Weights of a small transformer language model: 6 heads of 32.
Each number is 500 + 40 x the weight over its row's rms, rounded and kept within 0 to 999. Layers, rows and columns count from 0. Numbers have three digits each. The size before them is the row's rms in percent of the matrix's.

# q: layer 2 attention query, 192x192, rms 0.106, rows 37-101, columns 48-95
# k: layer 2 attention key, 192x192, rms 0.0969, rows 37-100, columns 48-95
# v: layer 2 attention value, 192x192, rms 0.0978, rows 32-95, columns 48-95
# o: layer 2 attention output (transposed), 192x192, rms 0.172, rows 32-95, columns 48-95
q37 131:490471497501575528481454478533538575510535462541527499516566569512454498509462449595547537430441513499522522499471440475522478470504481551485445
k37 109:495512550446460501494523430501412516497446525397520508543491429473545499475472496519517488545483482500454446487508531508432476460461463461497530
q38 132:481529433432517538503421458523572518450523495452507531537554526486514485477436569475515492456509474454525452524481488511520549503445514588507489
k38 107:526422538439580463467484495512473531505506518482506500485428528497459525563511547504434545510416556471535517527487515519475475463527459458472460
q39 129:482517557583541529543507511460592459473568517569471517504555448605463450534498560547494495448558551456571556476509415485503513492475479493475530
k39 136:511573468481462537450456501547463496487428502470557456512521554417516480452482436496478478460481485499529446518474541540462525466474502557500502
q40 104:516537536470533493437457496517509504467475489537483529402433506516531465483524593500486568552381447527444505563469489494455521504474591546543501
k40 115:495535410476518479531431515413550471547492463490469449575418511458444535563494515397441468503547501554493493516516503561507475453541537491466539
q41 104:505531507474510527566567522535549474524434520574563543541469531526482497496506467461502490479519479497523483493465550549496517518532491492492498
k41 107:490445433503498502480471485494438495515550415534445467498508538476565546484483521555465507452500520479516579525454461484496514529469495465520531
q42 111:470534458469420514539523524517451508487492507491462467439528474510490508498510473542530491608617584552445487524509498562510495466539544490478507
k42 113:458477542556592520529500544506525506519482506499490522532487457506471504508496506408433541440518439469557459527421503473527502493494537407525483
q43 121:525450536525549523493476471516482531489439600533490462539508546421484455502443452493506443443477503510600440550497518510490459496511440447501410
k43 117:518543457474468478493577522491503511444616487495533555490531453559546559541557441517452533480516486450446500541478488472513500568495544553537529
q44 113:435522539551504524478474525505516542453553524511549457512505471511459451491534495507522388473452476555502557575533542433468471590589473435540442
k44 117:514515535470463489468495505493476459567455504509531526543474492499518516530419577500505514546509536482552476413495485506565508504484472521482531
q45 118:499466505544445519512455441483557566505529451483460536475493543522440447522481514473478470453493549479509513529551438472467407502439478436372467
k45 117:459547466499526513399432573562417445443512492485509405489486412479519524510515488510440553527460430537451542479467515551490578461542543523539569
q46 108:447514500511521481479511534526560523481523524465578473475509565473563459462574473474436481491482469536520482429527470543506525542498490500460486
k46 109:503545504560492604564543508512457565523530451543456513538450519538488510547480576511506493443498515490476529501531444501494472540497494563588548
q47 110:532431484544502480492505490517434462448431509556515508486447420516520522474556425400505527520468469548479508493490516511478498459538521474498522
k47 115:497503455563443501557535490451557516483513471538453521468587571465503494488507574611524487514475592446441523460496517507524540493494413454490545
q48 112:495530437509483486513488498509485505494525526486548437486434461410437497486470513500491454523483533502489543468461519515577545543528474557503473
k48 109:596491542529578552538495524472521557558509508559478536550530467577535487469472459521504534475534513504532511566525518521546437523473513465493482
q49 118:556443426478499451466509494477448545432487544529484542489464532468455521446570486540516439459382514574525513546484509454486467510430476457491478
k49 122:563490469461535506519516517544528416530525476526559512513549440477464518519485535470513530559487479494452449450497451509514549471597482505586483
q50 108:461460433503472460554481451445489429524483497508571494513474495494549476488429554505566508462523460511443565533502501545485517452525475504468540
k50 114:511557518485496541530487519527479541435471527460528436489498510522492511465592484475437476549475491469462483445548500507470552497499535453549439
q51 112:496403447521508486525504521462530515455495456515456605546506456481512555521492474564502503457451579515546490503519478485465504576544594515467486
k51 113:465546477520585551492497548503483437505508555432589474522543481489488466468502499467544479504546464492488543482508541491561433490490509476496458
q52 115:503438491438490533444467504554493558489474443489459532509498500417518518488565451511506452468478473502509484477519526485506537510508487456490520
k52 114:510469544484469462540541595487460538499494513435482514519485485513503472521489478494522546548541449537419454492505505509525497431489459521498473
q53 113:524571435475480443530460483497481473476449471515479564520551469445479575496489468439512521502549513545513513498527494453495524520503466508473494
k53 116:521447574493504546551517502497481480474487491465611523477553450455513443499508488521511509505522477457484545542522527490507501497493579467546489
q54 109:476525504489494573523549523505507430486533497443537539413480479552512506498512531497514483424531569524511479482465555451484559508546405472514520
k54 114:502404388464482497450404406518445525489526554470465509480552534487543509527475441525499504555543432479389542464585482516467490493475513485440500
q55 120:473469390547465494477484540502626545602517481517512518472586579480517450429457473518496442507535538579501468505488525466527562479514532470512548
k55 120:470507482578528545502498466507471502469490505426594481537551479523494457637492533540532483528506515522473441419511450481511430498579508486535514
q56 117:476451457538548597489527518462560491574544487490508494468503493523463538523467493503508493445469471477543512434473581456510485514455516506473419
k56 116:504553464505444496503446562497527513429516565461478514494530579473555463538491461485506524409486433477429476485490487509531525451490439492486509
q57 119:536493594500448520497532469423507437535515527462486507491495567497468534581541556513531509484531561533470556501423458600491479403500520498515494
k57 121:449524466568539576444439521548536529443486497543528455524503429471533508466508501520573500466467516520513489474558509411502503525440498532503497
q58 111:574452486535449470456414506519488545493538447474498495528564560535406571485561436525451578581495534516521532528468462508451505461458451538483468
k58 105:537515559506456480546573529459551515506429523506481499508529510453542458538499478483577526564498439492414504489501554585510470522520492512518474
q59 112:477594475481545464441552478448509475491537476486433448500478438491496484536448528534515501537456502526539505518501465527518498485463516497448444
k59 114:454491489522487554498443510540457499531453430549575457520539517505462466466439564448484421488478526564491480527542479480420491442475544487571541
q60 111:499479481512486471489501520498512491511502416469451454514497474496522467476506473435468510477566449512511486468580530510504535469561542500450459
k60 107:465498539455505477525508586465484521521530581510562507453489459562490471508496539528499455487556483458510509500461485523494518479513472533509427
q61 117:519490522532515465462479526510524517535442472479469468508522531524478439571565530505471475545485530550433467423509569524472510540481525500497595
k61 108:532595482451474487458476520474489480513545509516583468496474470531537506433523414491544454497521530573517541526453463498535519452452475459473472
q62 110:478619509485448501519468523575439521488490468552498480506533523486515556513488436500472552490474525375564505512530454564513475458474447442498519
k62 108:438495549515496489481538440505469459503504517487594480456467538570468512388445473499426508496504435544448547467480480481451418506485504575499556
q63 118:512465570426497471516562514512501495454466511455522572440579531511438512562458557520531497582441523491515565477590444449495471510482562465520414
k63 116:505517516573517477478478517551425514501518485479502536538439518440543502444556492462509531506548459485460438564513510564497468475519484491485567
v32 107:465496502521549521402514446430558521546562557476491528445528567537620525526482525435470503515489485489550542488512559519529527553539416484439565
o32 111:520455465471430454566495518474431471508427460510551526540390578470418489488484508526582488465501496549465504445514462457419488476477595530491445
v33 096:470499427513530488548511465523483511501453450520462461516456511494524425459557498596563519495492524544504473452497461510513539504568463503508437
o33 103:529510550435445524495453481453509539436616445449545495519548540452515582501488465434409499483581506520505501539484540522506518493477537495512542
v34 109:457464524501532592523502406471439412448434510477491470464468462539448482509503536534527449496520520495522512526543543518565506571474542542476534
o34 118:504501487491536480506526506467466564530522497479522478525477516450552487456497489492421589495508421538443525448480514502485474458468461470566426
v35 101:558582533596473546486529516510515478521501540584452486552469505495527521476483575524527525457474509491464466573530513486497443572465504515437459
o35 103:404484490429520452485513502550510551494501454464529560431525512562527498473511431500441480562519489496500508433474468460515547479517515487506502
v36 112:433466478422541438457440505516453419455565582452525473536471529587482497450450592499500445478543483505468530512513505485447518530541471519503548
o36 116:549494478571455581546548502495561537512463451554475554487477485406503522525564393559446568494497569542531543555454470485503502464488478524535543
v37 107:529454473476504543489524482479520463484503551423481464552574554538469474517465442498512514512556495434496514451432546437526488519500459519519492
o37 109:471542517520496431519459500513471548511474483518588566472435494449561492479469534502507506467464513538533443568569478548495516480452475516502478
v38 103:476488461508474515496475465490544517535517455548529463532461492540518497533477449548543476487432473477561545397492429521475470452511582583561512
o38 107:508475537497504495455522515476426449519499547434500577522540532520547473452527583466501506521529527561461511603530539480532543564529454451472466
v39 100:525493455533502497538457478493438496551471484488466449498446464479499493457501571477531449481554405487446509508526511554543520507481495520471500
o39 109:533469453522538486417493484482553520493544505521429524480610556484472497512521471488464500451515545511498510482459528432491462526458565552498497
v40 105:475509482554557460452446540458498520448486516477481527502477561438463470445540490514474521502438459442467535527482510528533486534496490472514442
o40 116:516467536405523562541546525461494522557499542504524464493521444545483439487455486491439461475522535532482483507489474433482465456506528525492563
v41 112:455470514486484512472485460491508463430436530492525416526451487513452418555504448489557520530498485487501438423461506450499482574509569505441530
o41 116:498505494477452542510504552554456489518509535483482629488481524482555550476475525505473440426484485528523546583561501605524512469457407557537449
v42 087:463555460485496511482480476492476465500473382540517494539510495571562459493525524516510522527555526495504485487478454472455501399460549536514558
o42 096:553448505472511533505512539451504528503560534521465508461533492471503487535503508525471507494508544487527476521469479459498442500541483458473462
v43 103:503530439520508454503544508451508544515422470443490496495426538500557437529542505481490511507502527547563503466439590503440458495532477496491427
o43 110:532448544514461550489454419507531478500514520581527506479544503502442475460524549401479454485481460481459473535551435457535531509473505474500519
v44 104:546479440462446565520524508466483441389550421441457530553522431478442546474538438532499576467479507466540467525507542543531526444495531496562465
o44 104:488557532579564512513393544433493526510412543542601432485494446475527502446462483509585460577502485506470470491486497557480541569515464491486534
v45 092:517458503488388569448594526507437532497481550405468558536488502527449542493452443483508534520495557503567509473473555416553453527511415470506511
o45 100:444478436514541467488473516478542489541467437570548476535545546469516440513482517545517563507523490503425475511494417533507578462499527488558434
v46 104:516563541568490543517584527499537538442578508522477474499484501553516587495508503484454532454531529526514451509440500541462494505461536515504533
o46 106:487500459447499471498445408501479484492446478454528570474506487473495504486508491516445422562502473472520484468467461431539481560511476497477498
v47 104:515489563493469569536452435495576528493538517423444483524466513554410487477485452490497489406470479501530530519480481476479571532470553539466514
o47 111:516511447532488479474521508460426489519489515605475485456475528478506501487441593490532493490549475548516495441444459544482407496489445465450560
v48 103:455480523490562527446495491532450529518547506479461540510536594618440502489446457536534407498440539456470454520523481515425458474504529479520431
o48 115:558426530563520496556524476443497495495456476543538523465523483471589414546522508509472521523546495514464455468466549449567506488504397549468529
v49 105:493533474428505409550491426539449492535495450460500479520538511534535458538473490414490530455495485464493512496498448535535455479513494450497538
o49 115:464442498568531526474461452457601579494548482535451514518459522458422520438570467545482423561492518544500543511469516488523528498485460543500455
v50 096:484505532491443507563528525545538466479445463503511507545509445477460542488482426463523560592485495475470470496533515496493529574498444535522528
o50 105:488529483484560438450514452431438476493576445460466450473513541577514457499463531493508508465496493504482555540485504553570528463488583507492459
v51 108:544450493526487434419554540481527579487533497506477490475494410497407494572605382501541493509495445478455499531485445468442544447499506481464602
o51 116:457491583528466536539429512500506415520431486471559551525559545492495447467479622497539480465463537458553512399521521466520477553468482469494491
v52 108:555460515389442414487446491447574511517468473532388463428465485479502500534495504535522468482558489459611521527497517531527432518466575504493518
o52 108:490443464626491543485538563532509483526451505439498499520504515513518512465445546466509474543515474512482495439490504545474523467483488487517469
v53 102:504518498395470464481549506496475506542490440483523412572468531424486489522474494485464484511526452593424548480421496555553477561591437532524523
o53 113:477456531562560538544449538499555508477550487558519611446560530545484511514564540467539472479484550496562552603537558505445479401480571520504506
v54 098:511569551532506501456453528490559458483509464508531572555550441470509510550554526553477421463483431500414519473462391519589498510511561573478503
o54 108:455517486472425560473576489528427550507442528502490454437504432547510474492466495386535521514504552479493459528519533535452429475464467497540563
v55 094:405487454568470431478528432531494531503483528506425480483560561572442460497469489476494499500496518487491475482516531532483507490553415528465525
o55 100:526446489444464537576488468509486525499537412534542515494481443447538563463543493516489572483473494525541550493547488474510496454571590525533465
v56 104:468547545535546540520518601437464538436493457573467572447559495529505513563502443512509453461533467432558512537502567486537562477545467534482505
o56 115:489524517492466449523466515508517486520462522423596440502467468539505414489497503506453568524455575524486477424478427414479445486493496481452546
v57 109:480469478483457460589437555464499509560500489521486452499481470538498448510549433443509462561538546424529476520493515478457491422531484514535504
o57 120:553486479452487548424497475494476452414484498502532495517581582467466587503429526492469472507504510542452538514510488454554484541445477398431457
v58 100:492536509502430579511581555522548517529525474458520540536499438519526481561502541521458448514516494465467543508519466480553517512425545477515572
o58 111:548534486512502424543487532488504494490491498487501481507506535522463465442469531468528602475484565470544425418508565475472508443501445480485453
v59 103:506452509460511515569496557477507506544466459498541539491484458489550507525416492440504561471579498525456482490483520566531435500477450458499438
o59 107:468556504569475420487481519490564459464504505527525418494462511567425506597545454570536482591405529474457504550500521477470522473475512504493495
v60 100:557475458516432520503475457521502491523523451563562509482525511516446457545515507527487478487489453470475493490458499560516397455516532481528575
o60 107:440493465535560542535467517440509519554483545469471486540460514472613470450476468538484508505519538482550426465542500350550498517515479528412412
v61 108:479538564457404501563522465528501530588437498561414446427552480501472477531544516491456523555463532532500470536517493510570612465554451574474511
o61 118:531472528553523507530515513517515494416517479513601534501465513502484591538461529517523445479559512508531560416418519499502413501560553480519525
v62 099:494469505562490426568535508458503440559498476548477533436595484513518487507412504440535452457515520479459494484538505504467480486431568501510454
o62 108:535470489455519499430437489511469567467480504446519413506461517524537488494542548591487504494508516494501462472450478473461566601508471438524541
v63 105:485438510466559502473569474531570490509546499444540481491470443546533477455468532473509588509510521511470487527509505563524502523481467497436484
o63 113:532519477503549542480472566512455548546511517543436438559464532474466489470528485514498411466469435488535552528533507466489526503543548455573541
q64 107:453507573445500477484518470570437472576526491568429504541472489499474498495526474470469500566420545496459461552480491500536427511533530400499542
k64 107:462518475476444479549513495497505514454474545454526520559516468503495513541460469525541493464552508500484478542575496555424558476406437522433481
q65 121:555515463491573514533480452476545554532506446511538530544457542519523502504438538523524520470439544583553431527490508476533488553480523570529447
k65 101:470523570504518521435445471519472464480454484443585531481501555527504493545493508498463518442518508479453522528530457481500496491535470470469514
q66 099:511469498548457485575502474518518484514536559533562617488486486477517468530494538544543520538429487515531489465481552552482498540467455555559523
k66 106:587496545484498492517493574450502509537477449460388476521504489479512507501578477421484572490591538524487487568517468460487528472501533450545499
q67 111:527554518489520574502449482517552539498521535513476561413459633483512501479524531543560489438510445458486554435516445499504458526455512497480523
k67 108:447473537497517465487577488463398478525540532521481457530549410448495493505455469503520554528521492477527445569487602507449529462452500513467518
q68 116:476529457524490459469447552497532483509441538456476463461485462483553489546510512500496491531608485555472518468495540572446475537578541522478478
k68 108:433497491420502533520563473474526495479506523566478546508458518459410483409564496499543546462541543537479510585468514476456516561420569515535536
q69 115:462477481505491447513512504508542508437497460482541524496483488509463479474510475433472473539534473548524420415484568476503582487537537519468514
k69 104:555522446536441529500494501467500558520531524530513466557481536501570508514458513589494487405444438475541518514512436465557466544504495481459464
q70 120:495524548485530551572488518503565526455505509513507479516520502522520461514418466555504383443514474516482475525460529387481521549455490535491467
k70 103:507472462470568536421529524501452517492520575550538532527502522505419576566468570522535576503510599443477455470600492492500497449417499479519484
q71 133:570457495463470414476501462487500492507466386463445482527455463497569509500543495466512497576537437578515480575476462578479509468475492462477531
k71 112:398489454576472497505501501484451507496476549484502593465493474428450490535463528541514457519533515488478538450591541463506467487511497462490517
q72 115:478444513465523456518475459577571472508581437481531493587506507499524503539479551516504507529452461492528547530381456515519488506527488474537548
k72 107:506540475502450541543540584480411527508449515507511503430408491517501445520547444506506491554473526462527475462481481509448512520505473494568499
q73 099:486495496481434483519539552468526517496451532524498458457455539550489491499526484454489507575478428468465526498454511609432493493465466486501525
k73 104:516488516480544474512497498484501489475492493500504518473560468475501498569505539540533464483498527508504494491491507573572507538500499497460488
q74 104:475457528507551421493524565527544466540496551461507505475431505533520503506483506592435484503480566508500571410520484566519500461556495462487518
k74 109:512544535498465555484497432438506502446535423569474483506564507497472550474498437495560547522478413485555527544447520472550489499461499485489458
q75 106:525549583515523484497479472460492542510444502534489498567380493498536496500512482484414495494479465566477486471531537555587465541490476427476455
k75 114:479497463510512500614504484496502467499569549498524548458549499522501511506557465581543460527506485429456468606563487469439497462436498582535575
q76 101:440462437504561464534502623445525450449513544577536464585474447479495454554534475451398449479475524520579508476557423502489487545477526514515487
k76 105:549499530467477458484440467500496572544493489483509530394518527503499502490481530568549488514519499479512499521477514412566538458517565478473538
q77 103:510521616576555436503504472486487519499455437585480476509485571510541514486423544514480523546533500439428435523529480565497514381423514465446477
k77 104:492414551446487535491558530483451527506494560534534471468459417543509480593462508468492519486455473514489464519501547441451524513562464550483508
q78 114:441481514426499469506500471546494504430495584537518490579556492458506460487528475433487389434509562486572463467490488484556571582491572529577526
k78 104:492470438501503492535462445509540500476502515410464515482478581539480505551490517569474469505497469485542528559525492488485500525476389500452487
q79 103:483485558429487535476462546527543529487504486447583509506505566505537525486492497505511507477523443462555464429512480491554515504434489544492505
k79 109:529542526513543491509478443499436467458510523480493427519459450526560452438520497478518550488551482525492468530553496540430479466550501458521483
q80 121:540427493473502505562529487505588487564473577485527571482470627439506476508529510457569447424564507423534445508537495508513560497511484523510469
k80 118:481500519493490544517451477581486611485500543496495498500540435551493542548462497527464479502456484528499539477541528469526533436471509532545460
q81 098:498478473477476508433554527482466510426415529508553490552417519501577531476535510475518521484493513459561495464512500451537516477435502470526521
k81 107:538525551393560478556479514545556522509541442517509536405518473477460509465559445496466572459464478529468442560465514538432463440540490527517501
q82 111:489415518477578493514480486529499513533572475486534520534463499534598447424470508543514512420475457473545491517502441485493538453511467584473525
k82 104:495508496477528586433503514478462477499459444458497489495533472471437557472536457374451464483502512513507483483504477525486488585502500489541501
q83 105:428516408463516490556440446546524524441502490541478524509498477545554426512526487484473423435512482493496504524517485528482448449501510448521441
k83 109:570506513513472490468530516485541467548551550492472493496483417454506520479455472519557488541495494527532417440489486461540609537487538556526529
q84 101:525503432547508533408488540469476431491507444468474519467442448455531514493512516523468506516512545461459425560504428592521527520555434469414534
k84 104:522512507400540502549525452545508542486455555482601451593520500474488500498537410522540528479492439494561512430544556400501454494496524491467514
q85 101:501521561491552488502440548554485506525523433572504469537456436558449513457479508498498514441469463434563520457562480498501525481457487535467483
k85 102:571492532429478454460526411525415437536445556412489483487484529448585513499560480486545560612525550541457556522474499448465509536555503507478529
q86 095:520509492576617557472475521418448530542558528577457494536518561528540405492508479493451473511513550496506561488517446479497484489415462506461515
k86 104:542467509393431486591435500537493526427487455455493499444558489469470590501486482564516511511425485477556496491482525519495546558544497514463510
q87 113:510519556429525533477496484530499496491474476484623457476530565444493530564485480476541487507472494469548492547496457498421487544518532533514416
k87 113:470417523490500458488522508468479542526514531536437580511417399485529532476502535535488565496479471444524513481499491484564431511492497442425524
q88 103:517516530514521515455580490559498544440480466480485526489484507511523546506506492511434468491480500534443592550502519518402435539505567392498479
k88 105:466458510512459469465443456484489481508539469462501543426542515508498493523570508508540485549508454413493436444526494536543525433390484522550502
q89 100:507559558535457547419570533536452482558593492473485589450530526464528447521469493453461524497532431516539466491511488504494498436516551465517486
k89 096:499448457516548486534468526437553524479499541488484472509486526607513502491523510522539492456460529475479479512530503562508498509480502549475454
q90 105:494476538485548522438501404528495544447476542530494520541448504542509551484532457474517461508475524500454522534566461475566541484462481502499499
k90 101:472530421559471415517517455506520475522499456511446545502488528465435546567464500506475481429421494440560455503397514469513450493530517532527552
q91 110:529465467558525602445490482488508509490479510461479458496476527552500555546486484558467515451486491467525534528488439437479490514472511489516451
k91 110:529599470477463414536563488516487516521586496512535529539481445423508442490508507470519487525375550520504488531441518540511477546510557567524506
q92 119:541452461486471492442516536491460436454467449528457493491472470532540448442483545455468483485555493571527548523543480533470509461519535440502539
k92 117:439569467530541491541486514543529504500526541526536450472476481498521502550498442493508551497497482443507446430471554445506487467472510522488515
q93 106:495445528476569527486490488476423506484496469470556505461511506527582540526496471452506486575503567458547552520447460534464498429523536460502486
k93 109:500542480568442513487505564516497553495495495532453475463497515483474531509485503487444558518526434565458449509508559529558465506525552427372455
q94 120:505522471494473482504504489421601445465514471508432507437459492538546462555509583539494460464551537510540465419500526458467561531516505443608533
k94 117:456514552504518496594522549505508599456493557514548514571532517466482411475484478514483567429466465475472416568449547491497462486522498506471454
q95 109:485501487486527573486482518443547555507479499440556410504534512497453511477472473463481462533476542568490457539454531446513591554485472487543465
k95 109:505506477432507491487485520537541413506555536514518555453494493457526448515568530532458485478458468478544475445529453439497551498493499525431463
v64 110:505449440545553506524550529462397486473564525458533496519521556461538465511458559535495550500498496566470502426500510510510487438470556531428510
o64 112:442564574490433485464484499558502535576430536535519537533440427533522539487515462502571451479477532457554531586580465517527481573516479460505527
v65 119:472464547535435517518451525444545414524419501478464467529497476460489549487560487472473485430428540480500555518490468563538568448565505544502509
o65 126:580506468468564438531459510510433542470507565544548468502498531507523431539464519488453501542543437523535449517550515511481411533469516445562533
v66 115:500472516520485465432469511525580571488521501520477511460463479500556438511468565503504561508428445506470580472397495504412487548554456497498525
o66 118:506578447426445503590489433490464445515512519522489544554520493477418536460473452453474441457493551522492459571590531482571514526491535453423553
v67 109:486431528565474525529534529513506503577405527464553498505500410478584601468423543549477497505490486508511471533569536493487466587509583474505503
o67 119:466540459531564426444525496495433470450549518453471486529502521589453385512521454479512494470505492592501494527435525482476503422546473532493498
v68 113:544512507442520404456485467517512455540464453530491494516475449488467559565501417510479534505531556453506479545517506564558461524465481407493473
o68 115:482485515564541554478497492443500567465456556450470491539493543532493481469506579534506457490511508509422507467463486417516560408517445592499569
v69 103:449513467518583477581472463434495488468422446476507565451476511608520476510502549546448440504513463471521528503582545587480576478471498453534541
o69 111:549501486498545496441472571567568527507530559516561457514516522480474520468524450487520503536473512517477467453452414453517472534482484522455521
v70 109:518483459478466509539477501462505527448453496607471501530471528514465572533476511508471452562492473514428563480539496579449529547454543513531465
o70 114:575544514541498516479491584527505502507525529455496535455511482502537425474496531472555569457484509503560459531520545434536496496512472507515565
v71 110:498511464466463464459521512517485567533490478465539472548520416508573415493431563558547474516518435446440484489548500522474451482502456546531517
o71 116:484461476550556570543484516543536464470531578522476484458558559492487538516621459463502498497478548527514553557462496534515549535464529521477472
v72 110:458539563519488462467566517503504428479457443462536473535471513496483406543460456504538508468493470415466488476476552475523503556542484561455494
o72 115:518467485436507499479515438525467550541564519510554584476430525517526616471544531484507498511512492543520555480521414566503487408452469488578523
v73 109:448498561526458390499517532579477498509530428512517475434542531522507555534462545482515483465461526477502480606474473509591542450474538509496506
o73 117:556516468491495542492473463463459519501510517518488528524460545451460481508569407596495486502458469528546510481568544499480483543580470530497486
v74 112:571460516410576482591480487499535529442503530486474581519527506559500474519517482499564483476462533575522433418512477505543575592497519493531586
o74 118:471518567548433493437483534501510490498499493493446477574495525448444558550517517541492546517513495486495553573481558551524495463464493535431499
v75 107:557458546552473465555501544535541511522447495502470488446488516534470485527567549441424448486485491513523525556487466462534454486488569585510504
o75 109:402506438449492554456473474412503533507551496426534495534517473441563520504459511607524531523561523507519453416485549494498518552520485433531517
v76 112:525499503487538469533411534566546538527555482454544522455483525443428432556598413550435447509438523495456489513464467536528445470530570539463495
o76 114:481506467559506527505480480487482524466500528502465476559476414476519526532437592443518574436601515473449536535504498529446510565534494529545477
v77 108:490459496550535494537519477513491494495440495546480549487557445470500479573478397466548479507518506480515512498522496480484545547476510529422489
o77 117:454532542485456490460458498512473555520524465466517431513461489441512515466561539499480532471504508527504447435508532529396474483454473457477523
v78 109:511474542401525526473543519582493489490540551521509425496430459507440438468617507522476506530563474470443453468432603478540489475538488502464498
o78 116:490549450516555452516504519421521500546423493502522630463520526472491553533429575466462539502462524525494478485523365516429574514455517495519460
v79 110:494493512518525525526473545451455559483463430562550508532464456489371485533510487514450514540530392514500519531572408543463522619543514516491465
o79 115:455533485558485528525537459577496462497488573483458508471493528533548525511498477482545505471493500510488501469397540453548478474476491515535557
v80 102:429472492569494442475488545511529603488468474464476584533536561440490470481523413491486514559502507513544536484550528532456437470570529475565514
o80 105:523489504390494549519489476526480421526487534461560438498452466489498468478477503479555548535476475487422401484458447448499540497434432527446472
v81 113:465483465529464512440534452528520534554527479577457423533473544451495479472499509411526516537539502502536546550444535554507483525532461494499517
o81 119:536480479437534508493474541506470512450559493446478516503510471499533490503527505566429501486498560470487491494556528453491463471534614590420434
v82 110:494557459544529540505566459501475496472583502563537506527501522473481519428536500462411480540447448475471569570521430497543494500546509450536480
o82 112:532487492428480530496497549441527499536412479490499469490449538499523443515492489492566468488483499522530490442510489520491475451480512519486528
v83 117:549456511458514519510488501532478475541439504587419460504505480417491496506550526536480523585523476569518533462444541448487592546507487457516482
o83 126:486592518554543450488502537481455532447512475452542544477515534512488552509390401453454455427517492413519473531481512538443471478549554553505498
v84 115:514571489474466542488435492490603506544474444548498538550526516479535538491457525504450467580524482512537581472500450438489417477520500506545527
o84 126:540492538470509493523569542439423474427544504466482466407433515516530455503514523523571488442474519499432491514508527548458511530505584527444456
v85 100:484504475517491466502523498452469557453534522509463483519500488531511425503506482469498568509477549552578500514423526483523432453467444492452438
o85 103:472503519519522470531468488547628516574416506468531502490454528468518553455503540464519438555525455483380462431583508497513556510516472485492535
v86 118:473517547437569423471502520538554498511486512523526527458484527458552538501477480544539557509519518449547515504501428504446447496598504490491430
o86 117:562469481456417556584491512503441543475519489450467556561537456535459498470533467501490460454481484588432493513445557484504522499423504530527591
v87 109:540495537472470506399443473445537465524514438497467503519523453436550459531511473503527522426492525481527540434479516523504494534503543482440361
o87 113:524473436548529489537481558560516570452495561464491514430451522581467520485540570487467477512509486546430499542463507528447477491449459480484557
v88 107:472466530472593426457513521427488536522470561545586533537467496471482502512537512511475508473505499477530539566510452507459484476540505542503435
o88 110:509474472497421493538633471522476486471516499521468534431555548523534430486492502518490407483505538541486474449491543478530472477393428507561521
v89 110:591509508510477515447520440540548519487526525467446453486539485538474487492460451474513529494485470489448452424463578594542565503519501497483548
o89 120:461467498475453478482408540464455508543524484520495499477494485460495461452465556490496500500524510566531529593514490450491453547544548454487406
v90 110:565566488524503465516574503523451524474471563491464488435459487435526518520467469485510467539483503484509512579557510435565533471602446482518535
o90 115:452478477483532531487437461448489452489457433503552538609560597506482567501494537446523491502508511526471498467424519531476418485450594453481442
v91 117:534385532487495528556499483530508537441469482559473472531461459524508545500484539493519466539589543489579485553368471559482485473474496524457477
o91 124:451610487552533474398477521505530513539454451425592537489527496539525508494544463487469568482424429480454484496541532471520492442495511504493548
v92 109:484550502481452496440526412475475487430503497538507416515456539445462463538457536526500583463575497489492546527553473574466535559519494481490573
o92 118:521402515467559577570475520567480529531489509496456554495507486556560513464560459531503463523458514501523518450477462498533413415520465549518397
v93 115:442482523542545613524478516483400484417543469470462534480483480578501495516454485505497464466519473441474497451500500511519589451528565462519473
o93 118:525578490513467412459437511451565534618418566513552463507498481487487522555526483530557539502438492487480478528568516546538440535448413514428525
v94 101:553457510444443558523550540458524461507499495593490479486461457503577449508483451518474589536498431482462421490397554453444414485526424514518487
o94 115:456448515445530443500492503496511461505445456435551574512548515509416519507537522476474442487491514444553496525568494565475542497500470504527456
v95 107:467501535457496545473497498442488468490483448427568494525465555478502426501577542550538472502472582501439557539499555528556436479507512468487559
o95 112:575458511480523489592504486518499547479505518527479537423531479468510512515453486466506524497467461434583532506477434527446531482464523564490510
q96 088:472569514415510517593480569490494488472493432498538437501573544553472443466509421456540551534543573438456479491496453484517526459509560534518512
k96 083:551514512442468493488529461435444497499531575515453499537510503524488442529542537527564494456527437531534434516582551495567536549504524496461455
q97 087:425494497497550539549483501559509535507463438521483569516526545516515497505432478528468501484466486531542488519472447506558478510529469473480476
k97 083:583429507444405522398607512473476437615492526517534532494501489509450581543525492466489554525529546496481478490465522501491447516463508428553516
q98 082:512465554473498537501551455530519524433511469499493554485494508559531420510543457527550598488543518547546525445534447497496526449593480525520485
k98 093:496584474492458513463458477499454496552472473452581420564481534455515463496509455536510514434551432520469465518528500501534436523466484432470491
q99 084:466551461585503417560513481444501455510488542542477517555468565495557503439525593529487492493554498492523545453508541423554521581548537560566449
k99 087:582500523476531552512534568555548496527532517478557517534488420554511525472490416480501507480450422469454381540497465526524483450462516525474530
q100 089:437430528445447516523488482517487472521507452505514533496491488531518424515529499499511498464462532515464509446496496544439472483446514492475449
k100 089:524511447457508466490438479482445511509454523542454505474515526453403521482455530452520478477501514456526492555448472461544485493522479481491460
q101 085:499462501485432571491556460531452433514499467563554487456502517527597507507499510501491493529503468472516530522519483469442478531541524403542472